Weights of a small transformer language model.
Size: width 512, 61.2M parameters.
Each number is 128 + 24 x the weight over its row's rms, rounded and kept within 0 to 255. Layers, rows and columns count from 0. Numbers have three digits each. The size before them is the row's rms in percent of the matrix's.

# down: layer 6 MLP down (transposed), 2048x512, rms 0.0952, rows 1299-1398, columns 64-127
# up: layer 6 MLP up, 2048x512, rms 0.0621, rows 1300-1399, columns 64-127
down1299 132:101140138156118056133111099135162107091101190106090110166129120136131114102122166137181121119122131136143096118142127130120121098143114130112136152108114102146127155126144110134116096120112131
up1300 093:128110131145091142118139105113101142116132152165131137148144117084119100099123161132139159146137135130185150120176130178079084108144119150099123163134136190131080115122158127114099132135129166
down1300 093:088138143144146104171131095131111136110090099126112127071134118115152136146149137163123138119148136113124133138079110133145113122101163111104099076123114117114138139094121153129124104139089144
up1301 090:174155152092125102120085164121098129103099127082141137110126164084122160115133088134062170141165125130126100133137090094121161075141169113148178122129103144105095136156128121120123108112131154
down1301 090:144095140085135128127144147117119076134132120113115130097159149124110110167154071107127129125159136143109124167121110129097212143136157107151161104092120104149101058126162156145086101131136113
up1302 094:113112109123153120115108140090095156149149156128098116127146150134144138105125119117129132084111114119130150187111109144137130114148072110115162112133078149135133125137119190157137088097148162
down1302 087:085172167154107155117105150087143117141139138158111146157089170117100149110090110115150083115132075099166205170154106105109116096110122102122128081132136134088140121089160134132154106095123113
up1303 100:138096136202113134112161112089091090152161150147129123108162145113108135130103126103128147101136129124066138146140117151138136156119139150065117120065123137115107167123124143135104122153151109
down1303 106:077150144135085132132094121145145110120211090109113121109119114100163140110134149136118098088104107124131073127096099087146119113119126129103133121103142147141107106133120121120147100147181193
up1304 102:107119114128101168098146114141165095157117115149130144125162142148094143122098127134100090143113114103148107125141152111117074141149161131156131086141101126120081171111156119111187120096142150
down1304 105:117127110124132123117138148090113087141105133118112138144089129138142115142141146103130154160152162132120146139109138127099117127171132178137123138127169201105127114116153123122128119137166150
up1305 100:093152165113107121134112103115115133151149169134116138171160120172137112182173118119099149138128094143120119109119140114136115177172150098147114106153090137131134132106149153108148142127136104
down1305 098:116138156122073179160102120123111145128097165158096141141150158079126100137083139180122102116105133165093142105181120114124122151164142110092132130109083116091107126169144165127157136142127118
up1306 099:146126101121115132133077117113129103113136144095124150121139142165108128116115139118178145121116107129106137098172153122137138108117126138119072117091137160104115130136152123116134121127157101
down1306 101:108180153143091091137165139157129156149148122165167124134112084128156097146126154088169089134134137097126083103113122127133109130112148154127127170150116069143142138131120095116130134108072133
up1307 107:132143123128105157145125129126138116106126109133143117133136128132103130134160145167095122106142140128123097164090121137121147122176107119131112130112086092133136117107120124119121123140135174
down1307 103:160132147154125120136122133139156087115130106117099140100098110191161138149130143119147099107129147133129140115139135086102124106120098096107113108134085116146160108120130110111100154113131120
up1308 072:114137136087138147154131150153098097104126116114127133087100136118081099110131144129123142131087161106116148128070125116128126138118186111157150094126091163100121126142084112138141141134108112
down1308 073:183089133095099142160108152141133160161123141127149104123113167151111138118126142147146120124139087135158136151126123149123167161112157110136106151119122124111107105105104123108135110153111101
up1309 099:091141116102152114115134087114142142083158156093106116111089159138139096104118130083135110104134110163101126174121112123130121110124126170166100117119152152121168082117142136098138096077137155
down1309 094:073086092122126083123113112153147153108139119111142122142105137133099136085139117133095153129112143149160158134132166159101103141158150100136121160117125131104159116123109135105090100149101126
up1310 092:107124116125155116105133132129122137139135138125148105161149130152106121133132131137120108128123096113138164143134118128109165118131133134094149103105136098109176173135142136072061172125146149
down1310 087:155174102101137111161109107145164112149084187116133090141136111094177112115136117115106100160126111104110091103120113134154195137147132125130113136141105117135090119150142154130123081124122117
up1311 097:160153139115157107127123109104072104157135160158150161137117153122091129068146157122089154084128118144109107182120122110157107136146143152084164104114174062146131135141125158147127136153146095
down1311 098:109113139127122116109164116116113140136122144122127088114180145111145118122126140130102143150101121119144095146130134124117116142146127124087143131153119167132105155106086133157151137134098106
up1312 101:116144102132168110116160148153123129100100163104154141074095141118119135149093104077090152169076089125119146126177075158162130085104147149128128142122157167124166139169171106093081129107106134
down1312 096:110118143098114117146153104113177167124179127163136121138161109142162157100130154127139119155138129103105136143127139100150152139122107112141148127090100132123139137115079159117163110148155145
up1313 086:142129115089154114121130121127115167141134074106137128140159148153124147112109124158151122113168117146121118170143193139126108105147138132147133162144128154114110151173126110129108157167146139
down1313 089:079147125131114169126154111116121114104116128137138142158175095158121126105113134125129118157118125094142151075129102144127111144124115077101108100118134175088076088125149137100145130161111095
up1314 107:155118120124142151114143100096113140142149155162111164094135162121129105089178115153109120103178108137131124147103090150124139151155059133133140145156135099118098140136120173101114121115092112
down1314 114:103113128141129128121143127112130086129180153089126113146130130118134131147155138131126125116126119145120154136153140095149110124100149147118101140120097162133123126133118110170112154120147141
up1315 100:096116151177143157109122100106145114136098159118131150098096172117112104126103163122125147105139112144111144165136172149147141136133136165101174150139129142139117128128122105108117146110125121
down1315 099:165151136095084184122172146135114105121142114118091195133094108107147119145141079123105111098110138132138084149158159088126131105125094129114105105133107140138173178112105139130157125116126157
up1316 091:146142135099130123078118149132085124149102113174103102110079132096139135107111159154142138162113096158165110158119099138119129119117152122185142129157104140128113113177164073120094151103141132
down1316 091:102095119119136131148099107116133103107163107126147146097101126158170104159111139116147143082113120165144123188166148131093143128105142124141161164108110123133153135098151153152178125122108144
up1317 099:136096136154182119073134130132181113171133119143118155087128129131119157108136096141097104122120126176162177162090110126159073170157162145113135098169166139138130115089086141146128100084130103
down1317 102:102123141159138167097149118132166109178132157118133146154117148092106154097131122138128118137116124138127111080097138114158115143131086101147119114194141119120112156129155097141186125126122130
up1318 089:102136083124143136087126106111132151088123130073130148094095112149159102145147126119194109089142152141130131134124114146137116125137168096127173113127128112134152084120137177164129119133136129
down1318 084:122155106132118142178131110112133146146127109159095128148129157142158156108113117150127126115153087153129133133151149091114169127129122131130100110131096152090146165113092083150151123158128118
up1319 094:131099117128100134132110131142085100102133124128184127103118128140101113124141143134116183109066135142117136135141104131139140128130179129145097165136104140124149138071100109120114087131127119
down1319 086:141094089113134108134171126122105128151172128158138149152101151152180132111094115110113145137111122117186119105147138165149187115133162127177124131116120142118147186131088121155094106137091102
up1320 091:129095120127120159110119113136133111123155142099117126166135127117108129164160162120110139135102160106120094127141142100112105087127155119106091103129094095132151112072098108157161098118154121
down1320 091:119119115103134111061061133128168154120097096120124145129130133145094138136119133134149114107118161141104132130118136148113135172201083101144101109100136108095121133112155116098129135091112134
up1321 097:129098077153153112136115116142100110116136093117126129116135125126131131137135107132112108141156138128119119131142110137146110106127122152157112106134081138115102128144126093140120125128150145
down1321 096:147132157122106148133102138173137074148127145099105113080119132164175148168152175145104132124130117117090121110152156088158141140143110108118074142148123177139119143166096169159149114129107123
up1322 093:143127124133126132134130154131120109150158110128174129144149143116145131109126121119180140109115135132171132111120133110122094107153108179117162126125084203153110103107139168118127153110138118
down1322 093:129119147130158128119120129088116125150142139127152134100103122135075097115101146136220101140123142102129130146122126123144146139155138148165148136129104164121130142147145165106137144101070140
up1323 090:119134130169145147074162108102106137136189142127167135107107087154085140162119161130100155152145124134122123148129081127138119166132119133086142125161127173138148126174146137137114129117120109
down1323 090:110119090104083156109122143074099126115119173143130113149170137133120158119158117114124175138114135104162129117131137133120094155104171145175149124154112123104142153149114149084160116093107117
up1324 090:125105105138136141152103091127164098123095115162123095110121128137066128101083102106137094144106081099110148092107101114098098134109102099127151156111153089151132090144081106098099125106155131
down1324 092:144124135161131143112159084145132133116145132122114107142141129158082114131091116144096128106141158106123105122141123129130132136122181112128176135142128135144148111122123125117166120135115107
up1325 098:113136126122108082132115117125199119154116145084169160122155126117176161095143102127138135113101132104119138167117144182131167131141120131132112086139135113091124117130161134150138111150132109
down1325 100:160151121115130110175114101090135117124129090091101120137167121132141111096121147116146143174123115117139123110141098131143132103170123191127127158129133154147122099086108167127100131096144153
up1326 097:133129130101108121162110164073129149120091150098116133119133138117127105148121139127077146109123164147168104150115133108134105142130112128106110128169151114156108096125176126106148149140151096
down1326 092:110143133152117167170105133166090088098111137112135144090162152182151132130149176124137117119094165140120159097108121102173112091171117110144128139142161136105135101136123167161112100142135109
up1327 095:119102110163126103136116114165135120096157146126170115161104161108110175088085110126150150095169093075063102114159084076097137092114120107163133163133101130106120158157112117079111144138092152
down1327 091:132164089113158104171123135147077149108128121116115100124138137118143125158109164152137145165127113159115094097148153103124134156145137138115150123132121121126107110142104170089092139179128113
up1328 147:166092111124144105139091158145115170115133167142096116154116114128127099136089128091126093112153164161170126118102127130146129124166111174088126149118111154098139099108123145097120095121149136
down1328 165:125121143153182140102101125148104129139140152143133100143120134086143159114125105103110109130102147127114091105155134121135147095128093128137114153120117132158151172144135113152133075136104135
up1329 095:123111135092093110171164127126115119126128129123123096121101109120149142123121161143144148102167133131104132130184123111148121145149171168126158135122120117094126106145185154119126154147122133
down1329 102:140114130130159101122103127149099122144149116128151141090147123096103152133109124146111123119122181130109120117137130136089151133096147120125107144132154141136172122180157153123101144152169133
up1330 105:150115114134154098115139144139134138125116113126132103099117098130116145108132118089155121116144110129156172124143135120103130170142159165125139089123069155118141129151064135162112153122116143
down1330 104:123121091091141122132146149088177121117110095166104171114090086128098069113062089118129119111101142123157154145164151114132124110121119123129132179132133125113135119139156121079136131108112097
up1331 100:141119131169169143097125106098091141125138179157176072171144152108119114143072115137131118121119117093111153130126084154120124149097103106151131127129088145171139117160116135126156121130112111
down1331 101:127156159127124072154124154128105093127149120134136075129145135126134110109145165098138113180186112127133163139143142129163142146154144130109128150117131104158136102130138141096101092175132160
up1332 099:113088149137130108121098171119124111108134136163098153144134070081084126160156132118156159129176090128180068124117097142160119125168153122096125126129149127134097136152133151154089109139195114
down1332 098:140139150155114134156132132205135110148083138121136176141110164103123128119142118121097167176144120138108143147118147135098122118104135133140135127107152156109132107118118147144112139132148165
up1333 117:170132108070129119139165143112134156112161137112127141148112155092095134124159133081162144128160135124126088091140081112103147084116085170101152138124147124134055157141121089110099124126123174
down1333 124:133105111125134158135094136111115112157178124151148179124133132101095148150164132102146128126117127145109070038166121128122102120114120145171074125138160116149121187122126076104146108160137147
up1334 100:150170115105089148107151060084116115155101139140119114171112150150128107147158083140098123102131127149127120106113113165105087111127105121106151145148195121127108136140149102077125141105109124
down1334 103:093120129123128151127174149162138103133148155130148112079148140138173152124103115092140122105103139134101103147138137070147128143127132160148155112133102116162099104154133098132142127154143107
up1335 111:108156131119179096114122150101126101072110124157094119094143136126137107123141112150067098131149146139131139167120148140107116093117120163094146111099129163080124161156154124093145115094132153
down1335 111:084101125094151113171127166118152141133117160101131149077104163133172121137124117139140123109136123148132156147136131126104135125135113122139122174127135161138106112121147101073155149107133117
up1336 093:165124127090112153105110154138087121097202123115120128109129145118144144135108118137204141119161121105175111169148130110145166093127123132120098151081105062140121129115107127126116100154104159
down1336 090:121172136123155103137085132071143086143128100139125104178137153108160097142137129132130149143144079149097141129121120139169135128184079131126127116134138135163134132168126106125132172144144088
up1337 102:151130153107154139144154106126101124132114103132131135119147113115137106131155149139192109131082121116110108122140131058177160149120113094131115124074135115098111109144154158098142110113145150
down1337 102:100154147099119159094083100130107109115132105092158156133145150137120123158145152140133114131151140143138131118121100135137164126135129110108099102098120115118127126162158121135146140157186122
up1338 107:092132119107154173130170139121145141144093125128124105135128156146169150111129112148107116075130138110096158181135124152108087152129144104145175136146128106157104143099133125135098118101171122
down1338 108:112107127126109143089141159134103141084123117113113101141118073152117174157102151123126097155140123175099134094138130112131127155070114139112108145117160107165113116116133127173134099111128134
up1339 096:149103149159123151127131204134117159136155104148122108152151121143106129136104125104128150087118100144141159165160107089108142124162130118131127093087138115122132137132130113180085127139123166
down1339 097:124108157156130131095189088120125172134118169138124136142096147100146134110141118137079093103108097132183151139129110073101113139125107137162144173148145167082120117139120080130091144139101145
up1340 107:130155118157146139106148157101090123120083121123134106138117125170109083127071131138093157142120110123118107162115096140105172150104133124127133091107064111131161122136129147137142128139150098
down1340 119:090070118149125077106115130121155155142148088127140126107115137086164108137118142078156099143128118119122145108167114105110149115092121113171114129140093102131105104109160125138130138134145136
up1341 095:160143071138133107122117131162175120112160123154089123136143123136133108109085106160153162107117119125158169123096155124133147115103137093115158117122152125171149138077107098117089099124128093
down1341 100:146155112177159100147109115128119105156109129123161127107102150117085155145115146130109204077136114132119104160138174124097145106124140124121154154118119114206126118136077094145092147121161175
up1342 094:149164125096130060105148114147123087103101104134079113111148144128151139133141129130100114134167086166103096138105086126156134141119142087118142166159140159135118135109126148156136101122144136
down1342 096:131097125107125120108129139164091127128137150093079111127162141127146143076186133146163124088110150137122119141130082103103131116118128087125122164138131080096145138102109111147164121109161152
up1343 106:146123141109097155162102123122134161052114138105157120121134120093108149143140130116144138118152131158142156140165127105174105134118110130113129131149181133134111104133121132172139157103129141
down1343 103:138128166166108120146123149141148071143110150098100111086121150164147106154141144140166124096106139149131113114135147172136127136140138117109140124145148097121128103155139115108145091125129115
up1344 089:098127119202116129143121159125144145104119121125132105164096133121143116089086117121097126083114132156140180130129103114142123154129129125127133119122087160125122103131103115115131139092145159
down1344 091:124141170141149131149144116110093085129115147121106159109115082112113144127160154095137101124170163136120133115137095127119093161128148124156085124127143118144102096149146184112133142128076128
up1345 105:138144122116137145142101173159134130114124149126116135112123149169130154134127104100113112149095098141110099142134126112112115138156141134121093103151157169129154152096100137111134099144114139
down1345 105:148134107131109153112113143146107096162116102139116098138111130118123107133098116143148119138088125084154123105123117148102089157127118116159121139123119119127113163103079209145134126081159080
up1346 108:115161149085132097121099136161152174119151136118067167132141104112066119169095101152133120079163132133111125126094154073138097152132134105106105173171109132132144141153131128113117095133141141
down1346 120:127147121129158148151151098150171139065109142062105136115107129160187147134118149169125115133101179110124122116137135147137124087114138136103112090162099109105118123109134089137145096116107138
up1347 094:122114178125162153112147137114110127108100124160123145144112113150123175134152074110120100133123120143130130106141114078164145105111092121126118148143172112134095123187152140142124138161144121
down1347 093:147088102133120148141185113052110156172137104098143123122131129117102156125113149153121113104150093114149135120125119104175115108125130136154127129146154176141123115120120083105094146115133156
up1348 099:108166131171149144174141107100168119096106095120114132159110118087101160104198163116135108114120150113137104130107150134127147070138151139125124127198125154152153101158109130111127128129161112
down1348 101:134125114113142128163112121129157106095148106148144105164146178080170135099157122139125089144148127094142106145136123067138153022160131122121124102129134144107113166142144149170117103084136154
up1349 088:114078132118148140135109097084131141139140113103100068130152100137113098153123187119175101146130138111159148146133110153142139115145102136109155149136123166093124158141138121132107144114121127
down1349 088:126138103135066109141102138139147122162124122103114125139145101117155141092149140132116100128127132133123159154176132159107106087137151164129116161117148152144120154128087096124158107134164144
up1350 092:079130163065114128135088128144120120120128130168146127128143107123145135117102129122107108113137107156110088138168165135089137115098132125147152101168143131137148130092150102148104134122151125
down1350 085:085142123156127122154113140125170117162106136117170136153117189105115134091128157137124158152151106124141145153141132130163146160088090145129144150111107117123177173109140111097111098147139201
up1351 112:164132136117175114125098127093118150148104141076092129124116093171093118132124136078095150105130069100119114127088176132126186129138101129186136103113115146162126162145140115098128111100131086
down1351 125:125124147081135159160158111134123139088098105116147131145122105141104101133101155104119109089151135093121137161123146137158133131134077080089129099063154098125125115098141123106163146105138112
up1352 105:138127081145180172160110125116105120136139133146090150161152169156106156127135105123148140119127171110163138093155117084098125107126062116133119165146155118171129132114122077127140139138173130
down1352 114:118175154176139121124149101119174118140111142145117121147140075087172157142093150115111157143130179094057131120120109154078121162085168092143144134125123130088147116116099095111121130132141141
up1353 103:131137096105139129179131134107140137134106060128112138136122125120141103121157119151133104101135125133168146173124120137143187145112157117155126099118176125139135148108145127128107118112152108
down1353 106:117085111123169091098119121131111116158104145142127076153114155149093116100140116169112117127135100152108116128169081140115097155133131098116140158150113134122067141100110139103123152152141167
up1354 092:126116133186181141132088157132185123161151112140124113133152076138142159124121099163137173083154128099146146124116163171153135175107096137086138181138159116126150151149140125144116129068109114
down1354 087:090120117133099113150152133111119138124146111130155113136134140094137141104176116116147109204152141119099128140128126111113144120087172153158079093149123152157127136152134162159139119128141127
up1355 091:120128136123175143124150129160165150111152144124124124164114118142124166163164098142115106102120085157157138145114129136097117154130150117182136129122135113111110154108113142134090134132134119
down1355 090:097095107122086092149137120140132150140127155126110153168111185136169097127105163129105161160114093109120113167135163140151144181186133120106098117140135117144094143145143115170114173119127101
up1356 089:156080107138149107109127118157129083136156155116100150114126131135143121129143118171142104137156122128147142146131101143104121089088124151110147137150156127113139133155130134130086134138118140
down1356 088:079123102100146131115153176108145125142117101146119115106149099128117121104128139122125135151178152071128105161138134098160112164162124100132163114111094141115121158114123137132126141121169100
up1357 100:160121142103104126131107158103147111157101152136122109119114171116131119130119126120102165163120111118167075154105128146099151124158112116123181136123164129123118151096115133113132166169154087
down1357 093:130144126133141125115067127142128134124114112121085081143125110118110102109112176143143116106154133123138113129130110102134108177100092117102094115143118131124133111109180151133168145134150129
up1358 092:149134091131134135110145125121158124145145139183147108135116180128106138155149118121156135143100099113162138138144126126125133115110127122107136114143091118116162123119101170170126122159145101
down1358 092:125113123157145094117121149103134165127122169066127131122151123135144134097121142121097082131127098130146114116138146199114091134104107128130147110099142112145144135139092125122148126111082108
up1359 091:092083136170151074114124156152131125173128083106157117116108131131142130147122148103133160110110150200151122107089132113132110131115142150092130148113087090166120122154129144133145134093097095
down1359 086:163159146111116132170114122084084148113103151118105102174172107101166168138132130108103155139132121101099132122161096113130144127148134089141147103130174111137120133099136167070145115109185143
up1360 097:105148135064114161141136135149106109112200111103105115091125153145140083109144161139143089130182124137112158122088136160105106149124147145150134122115117113152111150132116114131124137171152128
down1360 092:118108110129106105167121096142144104133062147128142144192133142107134159122131172146155088103098112142163101157111135099144125142114105184070101092140143127066125118173127124105126122082132111
up1361 096:114104113091109118128126136107185113118130090120132113138130124139140130124148123153124114116112100146093087138139128118109162164140149111100118098150085140095132118133119128109108117111101137
down1361 091:100152167101192134129094079100145098156126144119103116143073156156143123105127155107088112075096110108128126087143135134126157149130124129099168168138158154124132131121163106109161142146086077
up1362 123:188079142106181139161102145117126140149099133103092122126116168111135101119142124098167164075130135166131148155155127131142154175106121130106102118176142104123118143104145166133098151109130124
down1362 135:172102114139161098099118103150132145117092134131133169148181154101169165158154157102106157115129126085133140129200120125118119101115114124116108126126100093162113149149161138163158135132077111
up1363 091:132164118145099137103148095088121151108141109157109153143126088111102129102102135137124132157154123105084115097155133149093122158159153122116110151115129114087126151116141114143143133139127115
down1363 084:136112137118146106091145173130116127126102157123129072113146123131150184141093137100098144133111138082129117122114137120086104135123170182099135147133117152168135184118151140109109112135141152
up1364 089:144125129125166093128124133097151090130131133172107106126137108139107124101160124158128171078152115127091149111145153144117136118134126107094116149157108117135148128160140129114149177131104116
down1364 086:085130141136117132100119154135128148132128129117102155160175108127140151163101127134068184143151133133094129120162156158124126140136129130123130081142111133109106123126097114118132088159125112
up1365 093:098138106122137157131144138166137117129138121124116104129158117136116162104105135104121132080103141141151140140127145122139102143157099066142168121119109165085128126141128140148144106121158139
down1365 090:135102135113101155108108105119122161149147139153133119127130166172105151122145127169121098106136144150101121092138091126127122132134106106109148113129110139129147113156111127129089134140097126
up1366 112:094156124152116137132120107109150145066103102160099129157128078122176106108148125105148114133111130128115087132113109087090143120136100135159142095181167131146136106115166123148114125131162118
down1366 114:104115097144159116173096157103117133109105096161096142097128126119124131129151163157120128147148142086126134073107125095125131176095121155182109080137114091123120140121119092141146149125128132
up1367 097:117155171134151098161140114145159127139139130143110134096118165127097135089149071140151084125153157126128080122141144159122124139129101173088129115094129131106125118094141089155131137148148133
down1367 101:147090161098163142110151123076164101143150134127084140135089162121160105117124120107121097146165149089113081118133127102126144146119160139125130107113130165157153085135134087114128147146117172
up1368 110:087130104102151143133123131126111143138086121182109142150112145135148130119079098147105148106125119137157142145116110110164176123136119116127146142115145130127151109100150118095129113149149109
down1368 110:115152130127145137132110151183113130120148118163057166144112140140160142118116118095115131108169108153167117118123121125106100095127092109169113143117107091131133142120107089139146109134103130
up1369 089:152147118128132147117108111110113143142086148130140095148103106125155116125151150147091173112139104168123123153116121096136111111137103131176125112130087101175133152139116126176144137154128087
down1369 089:133116084075137136118124111148133064129122162115144134090154163120146167109168109100091130097144132124134125143158146155118128133112144142114126182052164166143115084127123118142155144153096154
up1370 103:167102102082146141106075178114102118123123142131137087138119142125144144130132080087151154058115102089107147127129134138100124119141115124114148109160150114161130101095134158126085107143083136
down1370 115:125076099136107094132104172106124085111098094091094117099149153123152160130132084152100124130145130116098083104113115140143150110124176179124134058109083109128156127141147110145120111143123099
up1371 099:154118128137178128124164109136111130142103105145166158137131142150138117109154065144127089139143129118119078163134163116124067164084127114116097093146107138084083130135149148135129147170126130
down1371 098:083139108098148133142132120134081148132112131134168088137143121151091137123163135103115145108138110150149109127114140095149103134121147099115118122139116133161146117146105151135150148093115086
up1372 094:151125074160161096146117165132148086166126118135123129132137126134141080107095136137105128145101125127149105105132163099172119141140144112121116122089132145147096133168144131159165189112083111
down1372 096:134109122121136167106183155097145062126135095153128115099097117161136148106133124066115125083129102141171116147149120104131094119103075172137175109101124097138160109122167116097149120109130141
up1373 118:150107118111147131100107143137131132161165122098147119099149128127137104115112104098108101101080120129123101124117120123142131169100116139138099157147121142135128152158129105137132112140138120
down1373 106:107157107121134109118094093108135102112107165175122163134090098117164136123089130110176105136174146118101132139149192133136136110166116171112142188151132075140128123113139173097205116079119151
up1374 109:131111097131101154106111136121139122134156104099123106090101120078112103129190132139150117121137151146140125130126102107094111151126126149117124078108107098138142130125147147132121112135153132
down1374 113:099141100114128106145194106158135131116126164159165092141163123112112148157123136095110149130110135108101155113132136136155101142119105097130113147074086156151122188095102091122138072117091128
up1375 098:138149136129106156176112147131105135162149103148171146136144129084147152121141153106162116121162121152089113131092130137112108143108140137174134124184126096097110130093123114128103126128122152
down1375 108:141139111112127136149132126120135122093148104119149171113118140159137151115166132139186062130144127175118145111155162132143125106166158133159183167128087164084167157137127105063128124113107125
up1376 088:154143098091122129123155139145128155170135130138138125136118141113100094107112133116139117155108088152168056147088149092142118148112116104120143123145110116140171101127127147097131146097121104
down1376 087:100096189180154122123153192106174131094097121126108146066116114114099130145125084172112142129109118145112142136117119138161097117123122168113157099104142150103120124103084167134153092105094130
up1377 096:108095083147087134148104116107131136165110119127142147134115098123112112129137094086126152135110144130061106137148133128133123135128129106079132155134116132158119087139131110123131125139131150
down1377 096:179128122091128101148122117112114137152134138126100145168109140112158103147100110147074112151118107130142130150114134116183127094131135137101120165108110128106135131150106077120097134075132135
up1378 092:151162133145118082109113085118116161134129111123163142093100164118125159123171108130120125156126138165131138102169173154095080139140107150122198147098156146149134121118166157139135152141171100
down1378 089:120171097152110129125109139162160101119086126149120127102142087146165144083107140114167129080126167137109132147112130088155097141177128144144113115166119104111083132143126157135144146117134088
up1379 099:115157112123134097149140137130112144121148091128195132091145132186095100135093138135111104154163175128131172154142098123104118102107154114159117104120181131130136120134142115110165156160166143
down1379 096:119141109140136120146125173155139104132142150095118144089131118098117112138135109099141185168168115167176101092106146098099122138132112142095071120116108101148123130157183127143133115132101129
up1380 106:118131126139099126155138176087110099112113082171121135157130103138133125100069145137140129135128134139143148122126140178150118130114127117118104127124170126136108125127106145121108124100123105
down1380 101:101126148153112098136110141096112134123084136101120120083114093163120125117067133141100154127124121125140137115104123139143123117124080109143136129067129118130138095118115102137096152105127154
up1381 099:160129161110127111116129162127119120093137104097086129127121120157106153152160115153155115129134141172118129110119103099106130138135130145132100166127117174178156120135142145101179146146116175
down1381 103:166137101126163161114101152112128117109164136128114135142134090126097116116144096141098114107118151164131168090177108122118147132090115108139114126111124119112135069100120123100141114147123141
up1382 099:138138145145149123102171157157134165113121126153144121132133153133117136153116091170125121089140122169137151143085076146151121119101120146137075110174149150151134122134119130099131138139128150
down1382 101:099137093149138118104156046107121115121131097134123138149139123170135162137116125106104094109112105138117137091163128116126148124147143188115127124115107132137126093162085127163100122162113127
up1383 100:138149129074123130128124149109121112178113064157127098092102160136126154138118106136123143118120135155118151107096147125123143104143119136155168093132144110117107145108133153151133130098145118
down1383 096:146119123099171135147093137099138103127140145155155064137138140105131099131154134132082052109144123087123113132102149161128177117116060150118085094091123141096147103120141119100099131130109143
up1384 102:132139154125097090107149070116165113112132149135126113142151172124108136113155095122137151131139169219119102137178117129147144124086125163116133081088137125100122112138118109164131090125125091
down1384 114:139118159120155072135084095120173118087149132140130148144129148129095126159132155142136148102156112173102134112123117164080150070166142136104155097142110130137104103061138141126130144105160123
up1385 111:153131118111107114099132153110126148149083181144163144123098140130094147120157135147127099105096121116124136169162127085144144149088136135179097092165141137116129075114158107124176127121116128
down1385 119:114181146144099115156126130094114128120111161144076144113120127080116116096181153125089138105133113127109126143133141142114122132170127137102108094165151120116129152124116090102145074152089107
up1386 089:110144156154129108147134154141132103147098107124111126122116122115132176137133099064127140115119135163105104127106113153152106140152139111146086145160142111124120125213154100146134108170176115
down1386 088:162124148170141166128118133126141178135159125121053128120142116117109167133086088157133077137116123170139128134046148097123111123123120118139142140114110109125192157170087099098088154099147134
up1387 108:132163140153130127159154133122132159128154128148113115182201177169100126131112091169122124114102127144114155121122186161140144137121089168111114153150158180097097126141156111161105137163155122
down1387 102:120156113108120115116102171140110156090153125148130119163092126104094111096175129142155097141112062142082124177089141104116110122135086137151118116131130152125085120128120137140113129155148131
up1388 099:136067158141125133104120132123163118134105168128130104115136078133087152131144098137139157067112163127133103137147156104149142147108114094074118150093133136131132123172120106137139143126124145
down1388 097:108128140118125175131172156139134129135145131075129151124093103133145148147102137079125100136152122115092145121116085154149074127131153130139121149152147110160122158107104150159135158106104099
up1389 095:107155124123101132152092127149104140087100138111138126112142130134138113154155126124136113162114131123136103160161110136115118104144118115128070126130118103102154140175100103122197121096179109
down1389 097:093128114140130108115191113133123117118116114119176136125132111163152123135138159172128141115104137147153110139161154109138119143126120114170121161154142133120118107128114186082129133160108098
up1390 097:141113096124120109149119141115131103106132131175132137133069101130149159100125130082133117102142158160085151142154131129107143119114144148131161146137166132105120115085086107151129144128116098
down1390 108:090097133127170112082108100162098134137159139106092129119150131102166124127095149092127127130112135120070120125081144155101157162145151108127119168092124159140157131117146125091117170137110113
up1391 098:101148134124159144119142139108120110156152151122105151109124126116082136116087150124148130102113089212148100110113162147153102135148098147134102152125143091085117140164135098139111174137152101
down1391 097:131167136153144106101134125153135143131125198153115112077167130100105134117164094125108146120115096140112116107142123147162146116092138153126129135077108110129098127139149124088108145144127127
up1392 103:121147131126123141115143128181131145102126181161143116119164129179144134134133127091111128143083168119114106091169115109130126104111138114115126062161132120133153129134144167114144160140109130
down1392 100:089124146098096084135124090129133154137103104123124142074136108126112155156091144128120142107122140146135137112178114172157172104103102164166095148095122106117135123097137117151131094179144088
up1393 102:183121144138104095150129138155161150153108125123170126053119149170143122137112111112108114105126141085163113146183140181154131125076160156128073114143136110152148096105107092156114115127137121
down1393 101:115118108130131171172098133098129102158096123161149134109102102099160109172172148114116149127132153130153115130097146145144146147158105071078141129159121120146142122125098096082111125128142137
up1394 093:170116127109139129145152107087097145101113158130117161123131111186118171150106102127151131152148081167128126116136106105140143152124112118141131173088142164097113097130129098127167148143152152
down1394 089:140161118129144151186102116119126088097143129167128146126136130136165110141148151103121131157131156063122146114158135177170121130169174108108143100095155080156132147162115199137154122119137102
up1395 108:124174135162155131137125118142111134150104116172116122084123149117158145109115127117119135112126144115175159149117106131141150131148110125138093133118137104161127125109124121105133102113145145
down1395 107:128121114166122123098142125090142116157156141154120149141152136128126146164129141095138116120143129131157129106129100130077147124169099087131104116117130134168131131152136114127136122134103112
up1396 096:131141166149137150103148151129128108109126141158146124115115113123151127108125159126091143113116184157108141169130153124163108102142159164097119127105143122125137114159127117064096143098112176
down1396 090:092133140162099155138093086139142162152109141115132134120153107115140138143107148123132133115133134159115139121127106101116143122118088150135107144169108119133114121151104118132135088102169143
up1397 104:160106085144130151126165144125131140100131121123108163098158185153129110118141121103111089137175135132149101137107142111123116162143065166105141135107098098172092148117149121074089146116099117
down1397 103:062156142159116154155155123115111075116125095104133137114160128105149113114114138088134118107138117123099160156156122167127146126152140102121110097133149134095099126135119145113143117116140123
up1398 101:095089106152153118117149125159119141127148139156173163118080092130134177106174152115162150137138133169166126111149127088140084157180116118130104091118154143122142159145150079122124121151160117
down1398 100:103138136098121143141094132103136118117082142157125120087135116108151118152146114116131109126116088111160181087108106121125139151095093144149088116101125139121156187149143085147076127095127131
up1399 103:146139148118108147102141153122106115141119171148121071088109137170123082114110159144143140144155128133136109105100096111114157146090147103120115105165066157137151131144089196147100147123105129